Part of a small language model's weights.
Size: 12 layers, width 448, 7 heads of 64, vocabulary 8192.
Architecture: RMSNorm before each block, rotary positions, no biases in attention or MLP, untied embeddings.
Training: 338M tokens, 5164 steps.
Each number is 128 + 24 x the weight over the matrix's rms, rounded and kept within 0 to 255. Layers, rows and columns count from 0. Numbers have three digits each.

# q: layer 8 attention query, 448x448, rms 0.0783, rows 316-319, columns 336-391
# k: layer 8 attention key, 448x448, rms 0.0798, rows 316-319, columns 336-391
# v: layer 8 attention value, 448x448, rms 0.0987, rows 256-304, columns 336-391
# o: layer 8 attention output (transposed), 448x448, rms 0.0802, rows 256-303, columns 336-391
q316:102113099115098132145090143143137127126123141090120140134104102097141153098120101126087164136098113152156133108107138129122120133123109170095133161106170103109124115101
k316:102103116075154147122172136128174090137150155112135121139104118121091121104089095118116127122147078128144127117146079161127152139126133109111116124103160144119111091153
q317:104123134143086074118139078160113144115110176157095103137168162080100203098129115170120163118168141132111120125121136072141128128167169139130156119154117140181100068140
k317:141163159109115135124099118121116084162122109098108133115145112101134144134109126103130140103133142127135145097123139070124120180135075123123174076145114104163158101125
q318:138116140129102149157155157119119128108140156162117126161128140108180144147126111139141125099107100094145157102112108118143127137140175114115129139080098141147120115151
k318:101149109094121166108077144150148120154092115122121139122133143127098121079068078075148123103124150079127067147097110162124157123180112119176093134116093121128093157101
q319:154138136095172087150154166141144175153138118123131093133143115134123101118157112148154157110134136107117137148106156100074149153158101065146106123143141123133149104155
k319:110123083124144125080112168111133174175166113142127158141139108146091110134114161128186132100133119117127129095162102124125116118145097127174114128161159126136148135140
v256:104070131144091184134146135123138136092124153098109119117110119139142087170131142121109088140120155116134140070090112146126159177117115164166089111134150130094131135128
o256:094139141144154131159128127100096131106137157092132116162132148125113102112095137136116192141143103163124102124117153112131089119120117084155146127128072157182138148087
v257:092122111098120139144123123135135100135120102112098132135154102110102123151117123130121113135153099114108134140098140121152093110161153127122112164093058145143152110098
o257:124089141147093112177171097108123100143101119144142093118125112113158132132111051126132111120119114173146136114149089109142173125118133186147123087099174134113130174126
v258:099139115085139152136143108132127119147082144125098144126128136157137104114133120122140113139088114141147140130125157115144152161129115148112162193152129103139180130139
o258:145148076142102084154095113140132123153104129152147121155119089109097102144150146155121130077126136111103122142127149170144131138174164162156128106127166111138135158140
v259:104141144146100126124144155133137103158115139113071116145146121087106116124102111164115144180143162126109114089091119117146140150108122113110082180142147160151104149119
o259:110081119091140122176127118129100133140133125109128106116143119124129129156143124133121136158157134097105099132122116142096129118114099108143143142119084153141123097128
v260:154111110132088182137152120141132136144104118125133163124121149130128138097099148139144185135127103161152133096149112146148066090112173167076128111133090087118154118133
o260:161112159146138152115112117112143115154179155105150134139132168160119170165137104133115091158109124161135118117122126137082168113157105119132144201138149155125107141161
v261:096098089106121130121128123134146153116140155112108180130121129160139101125166110127142122119164107140144105108195151154129115166079124115087158081137137156113082137096
o261:153116143139139102128147130124074108128094137107158074100168115129185129126087133142122088166155115092140099152105145163137142125138159151156120129107133103093076121144
v262:127107156123142111098109097094115129139080143085149156087167113089149123076125145171129130113092123128132159130150124120126167107140130117134132143133122124143175102113
o262:155140133123126156136167108130115113147168110098123110147108118148113139156122156105164077135157129135142099130109128149149156131125117123109160119126135149083093145114
v263:107120107127142112153146158101119149118130133121080130145105117158149150116138142120155143162121155168126070120139132149144142150126124133147141124140170090143128128118
o263:136153109109159113113102080142135136119119087100129074102153101100150104120149120103126109134144108133149122112180117145095136123118133149160111143122158142129101073097
v264:146159081110133157162139132150127097105150140109147117124115115120125137142151137143140188162143113136085164121145131115121128138129136134148182142132105120125194150147
o264:128107121151118115105079137165170106094124122108083142105117103142190078137133163143099115079118152186138141133102147124159126119156172119158162092081123103135130116124
v265:170109162130122122112140109198131148149126105087132154116108113103070096181140129138158168091149144140119181109156126110124124151115109142147152133095098148161166124102
o265:116119135120139118147103079086145113186104121145140086128138118202132127141105169134148176095127108156122102139135135128109114138134159050092099118098113132110097111137
v266:113127185118129135128113137111115146119120096110144106094127126113151113114165131158112118110155126148144116124147101110136098120148106123098100119144148150095120129138
o266:160098117177106121145134144099140132107097117092175131150081132113131153118154177142116128145103105102108116128106147110076130083120113147139120141119120136155142112113
v267:082142118105079082140114080133178166128131127139139112134115138108069121144102138106133186140147140129141100104136170107134163153166129129150123133112120144141135140110
o267:131095126140143129139139125126123156112188145126108174183161117115115105121121133139132082120102143129085127098108115141119143099117149111107117135136151120139141188153
v268:153127113110109076109123089081097148127156091112137125124131132145151155156138116142117142114117145110091102144155162163133132131113108131131111112127154149116145156134
o268:097137140125128137094119166158137138181101155130080110196144129121144143117138135084105110131111149133114095139128109122131156151123150129108115125136094133115106118129
v269:145175129144132074141167077092129152130078139127112109112146134139119142135121111129141104120147109169131162102135112153133157140125138144115105120142147174151149090102
o269:115121123132149140104142138181125069125122078097137131129130149138136136118160111120121151140099151098117140139123138135116136134083120099168110154133081111141086136159
v270:141177154107128112118138121114097127136111134079139130103152101073116101124144141172124112148126094142131123155091115150143126134117149118174104145141141093110150120137
o270:148113128108129148118139129108150163156125130149158102153085115165122114078093143123150165097148107101117121127139153111115135128135113142100100108147138183167168170131
v271:126114103124151087136079142094117111138170129116157087109137127128109101117123120110152089161179099118146114159143160099118099145114110143119124119130139110168105151092
o271:165123100098149148144104080134148122133159095158108144139160152128173132129091128130106092094105191096104108118135097126102172143148129097149073123121130149116121113144
v272:155141122127130140093137104089099124121144190110155142161146141133157192117104113102123110088102127127101141138112096134149129128131117169128121143100127130117126102110
o272:136110157109127136129115136120123165116110142122114115114141112155122141099139139141123141142147135127143125149134137148089140137156169142105100117090160141142146116161
v273:149119146117107160155112116122125141160135140143161154145123093145155146131136120151132143167163125171131133110114119123136141157110145110172072152139149105145166122127
o273:111105143152152112121142112118132125131113133118142110154115114112157130137129131133134102126115134139135126117136114112139159092124133121099147105142147174142140086162
v274:132127111136110134114146087129139160156130137091154164098143120054153144148121098092175111125127158143113120115128143118145129139128094148168145087105129089172130121141
o274:122120136094107092125142112121171119133111068152153096123131112138105114110136166103112150127086088133145152113079148112129121136112113128124127109137132153123135178118
v275:112093151100084177117181131127147133157118143109163130140125128086118121115116123153153143178139107106091108130148116142140150190157105174175148112124120099124107136147
o275:116153095166191079145089130115130136090147147120109112112151128131097128094099122095165142111158156136145130131144152084172137098100119111105136094091161112139135129098
v276:126083111114090138152174168116148158107095123135114095108110159104144057125139167110142097129142100188137085158096141139122102130131111177152124157120145114109191140136
o276:115155147156169132119121078114145169092080121120100102127148161141132135101113116130157119128124141138123158119105132111122125119120101145123130144108141139092105132103
v277:109119116101116114157121119096139140120123141141174158108135132099188077113125137122137172119114152144153143112150124165129142123169152124130130090143153154134139119142
o277:108117119150126131113130139111134116113156093169124109129113156151143147134133113112140095107111134096123140148145113088156089128108174126086177168111097144123128116161
v278:124153117130089128124114152111098132138117123123112085118125124159162109116118148130141104141120114100109138110135167150098116108160178136154137153126131124141163095134
o278:148131143105154119128145121151167114124131079146099124167155124138086081079140106131109111108172152098134108138137111091166150150136114079152126152116124128139117153111
v279:199146124105094105105106157104145148109112105149138132135086121126167124130113159145111136156122144144127146110189112126127122160135110167142159116152103114134089121099
o279:092108102178155156101140128125144109123160142150095094139154153156085129110136121126096123116119131090124103119161144139080103124111171123115106113101135134112128093156
v280:133136135146152127127154174150101164097157128105129121139127132115117144140134155117087097107114106104081117096089108146134122134122112104148156108118146109125107127109
o280:122116107119085134121060144127146135131120138112144131128109111077120135112117152089126152060139123115127156117151126099157096126081118125124112085104120086132162124087
v281:148122126137115150124119112074149117115132130124158095109159143109129112103147170069095141089146138142095080182092142079122097116094115123163126092150104157110128131128
o281:096149150120074110103140152153165085135118172151076172103148141062144149130124141127144126135150091143145137149139153114134142151121148124138120140133147134141107103134
v282:146130107144118120168109142152115121122122110124163121101128130120123147114143137111148122168142148172126109141118145147139130128122129125169132108140107131120140094134
o282:162117123121137128095109125168146133137133120156113108162117121117103145122148160139125104137113131099117122137157153120125143166088083123130160152139139124143108123114
v283:104150149095125146121107125101087142112167119132109166141122121116101108170162149119104128125126163156128145132125148110151140172101132161142117092145156108145135145130
o283:095110109123129123130146102124126118126133129126139142117110116117131099095145137142161169119117137124128147166123162094097110167148155103086107128149130092111111130133
v284:151134160117123114131132112061107138152147125128114157140161123114128130124144125162138134129139137118095122121142133149157161150139151102153118135102136122131142140124
o284:136093139138102151097127133120118127132090135123137140136146142136096122100132133141107124168132123164148114091138130139118107078161144136063161143128129127150124143120
v285:121150120128141090131136158137162126146105141111179181109161132100093134136059088133161123154150123120138066123101130125146136115120142155145099127103125106121069150125
o285:170112149099129121146124144117098149105099100142131107115138157133104094121142110167081128106086158116106141156128128087122099116109113127135120118118153161125116116161
v286:170144128137157150142147154112144107130110134147117105141118083085133097149126142124103138115144113132124093112158129119121118139115143120070130130100120092121136158113
o286:109126153080111101093122116133114076097134132117100096134135150131130150154123143151099119121120140144104144110098077110094123111140124133133116123153160188147089146143
v287:097123136149109114110150175105092158116100111112123178119124100149139158102113114146107140131066074154126129176133125145139141138102127147114127130103144120149117177146
o287:154125149109120152150162098198140105098111102140133093141134086108140115105125114130133146136161137105112137072146139108111108118144077076110159122155114114097156117124
v288:126099118123167134139168117133121122113125154141122140136143144140178154124104133103144111095121167139114142115144115114094138124134137169161155094133134139113103141154
o288:120129104132119098114101138153104137126156082158123111128132107095114149133108137160110147134112115171138152129094135135173098132127126103159165106157151126141122143134
v289:138161114126081121130137132149136128059124114143121161119098121128100161146141150127116141094087155170159111124120143164139164120131161136079136140153130117130128119122
o289:119110164084149160102085103163118114092126161117123161141145131094195144067154119150135161138173104112097136141137122155109118126131126108134150144142101133125139094126
v290:110126132136117115122143122122122119161162130136121180142157128126095099126131132075100122126148127091130089123097109122157129109089133174144105151106126100145145112137
o290:169086159133131112081115129151142177101118099110103127100156114149165094145153128107185139117148115137114156125125139106099132127137094127147110119112142140126124133126
v291:138104156129112135143119151135120160133150135103130147105161141100114144115131140148120103118079109130108106122150083135112127066076117103094140163121140123127114122122
o291:169131125146111147113136150148132185141107147111147094120093124110147135132104114142155143184130130092076186147120118149140136135131114092136120118140117092137113155170
v292:132093104117088095117092070131184095135120150138111124121131140140117141154099138120110136120134152115164142087127090138165076117166127127122126123112118123124114113147
o292:153121103162135115158132132163103125080127111156113144130174132135130118131122107146162138146101136123139128145081117153106156153120151129153105127123128127129118116122
v293:111080119104123151124137116154103143119110121132134111138146138136129092106135152099120115132132124129110129085150101157079095121130165111111111122119106168100128108106
o293:075156148150142173119111131106144137155115142112088147136161132130132192166117162139110161128121144126216132120127138154140079125155101140125161116116136123149117110117
v294:148139140101162198124102117100173141110140136091101122140108118127150129124133164141111115156143146147144163188134139117146132130129111119133133148135111138128159138134
o294:103142124117156098137115151140143124095110107201140111115104126069126119146115122059151099120127114161088086094108098111143162138135170168154125097141103101149167147138
v295:138155125106140133129125135102158112135151088099103090106169167126187107117114126147123146141156104113122126137130124110135149132118134106152140154116108152150162126106
o295:127134083085157105100101141140131110114125134104179089127116111108125161139146095141115159166115116128147133120134092099109116126141145158121139128144139148121118167109
v296:158136128157171127134157115103168104121135140165112175105188151124148121112152135136101119149140120134135150107156102136140155137115162141104091108124130144126124129151
o296:134127132128125134097114138142102091108119118123130095131098134147106167132117123111162138153113136119079124147132087095147117122153115098119091144096142076125118174136
v297:132122110093131114126138146108132120139138144125153149133129105141144111095095107114130109131133133111088126125138125125136120097152137161106152156132128122155118159150
o297:140120074105152097131104142140183133131165103126078111142113151115150145153147139160127142136115117136114109121176090170104173150146106130153132124137145098108112149117
v298:121095139130150137124089152110164102116112070139118134129109122115095100158102150127138105130118133117153118111126125123145116129132123138101108100124177124156130141153
o298:105154128115182136179097159134103192116137184125078105084151137125113107089120157102132149132112126143132160136081110147112105152166133104122103155141143126101132147136
v299:114137149129135126119167095126132106136117114117153140106143097137109166178104145096114154105110101144152129155134144162151152157112124134125094119129130120128129146133
o299:095110159154136126118127138147108118124120138128157141171110138140102109110138120113088080132140148131149162143148109108119086150155122129125156148125152141141083068144
v300:118099103113107128147140115130101133121121119122186085119135134168115098097147147115103176147128122139114128115099119108145121136121159111112137136142123138130160105125
o300:126126123112154143119132126124128159107147172126108156104071135100132115139120076140162078089158141174154165104104140188087112129152120145132136140120125131114141158140
v301:123163142138148131138136110162161101117119109128132134149122130144114151115143117168150115143110141124134127120121145149106147094113135063101144114134147120171176102086
o301:165174134118112126099117118145127160138154144164149100127154124135111170171105153110115141107132149103099145095087125112133122147121172135141075122126114183116147096150
v302:115120111118135131144135140138132091130136125129130127119103117150131141140180140110112120131133121104102138146172142120081148154152077128116119132135118115101169092177
o302:125139106137157146138123095092111164117146114131100155185120121085139146129134108118154137093124145117143093133103119160095140133169121120170112121134115117103104110110
v303:163096111102120139131144119127133134129120128144128136094175110111133150148169136112122138164140098169124147141122131150126123117102128130108130151118134129164138088102
o303:102107144110158157131113119113143133120083110110155119134132132116136072143131147119148146166117124083132126127116106131134136107122172122109137121137152131143113150135
v304:104106078167140115125134148098137133159114118173155112118142113132133159116142148134115168132122151128117110124111084153160127138142167138117142117152127094102157104121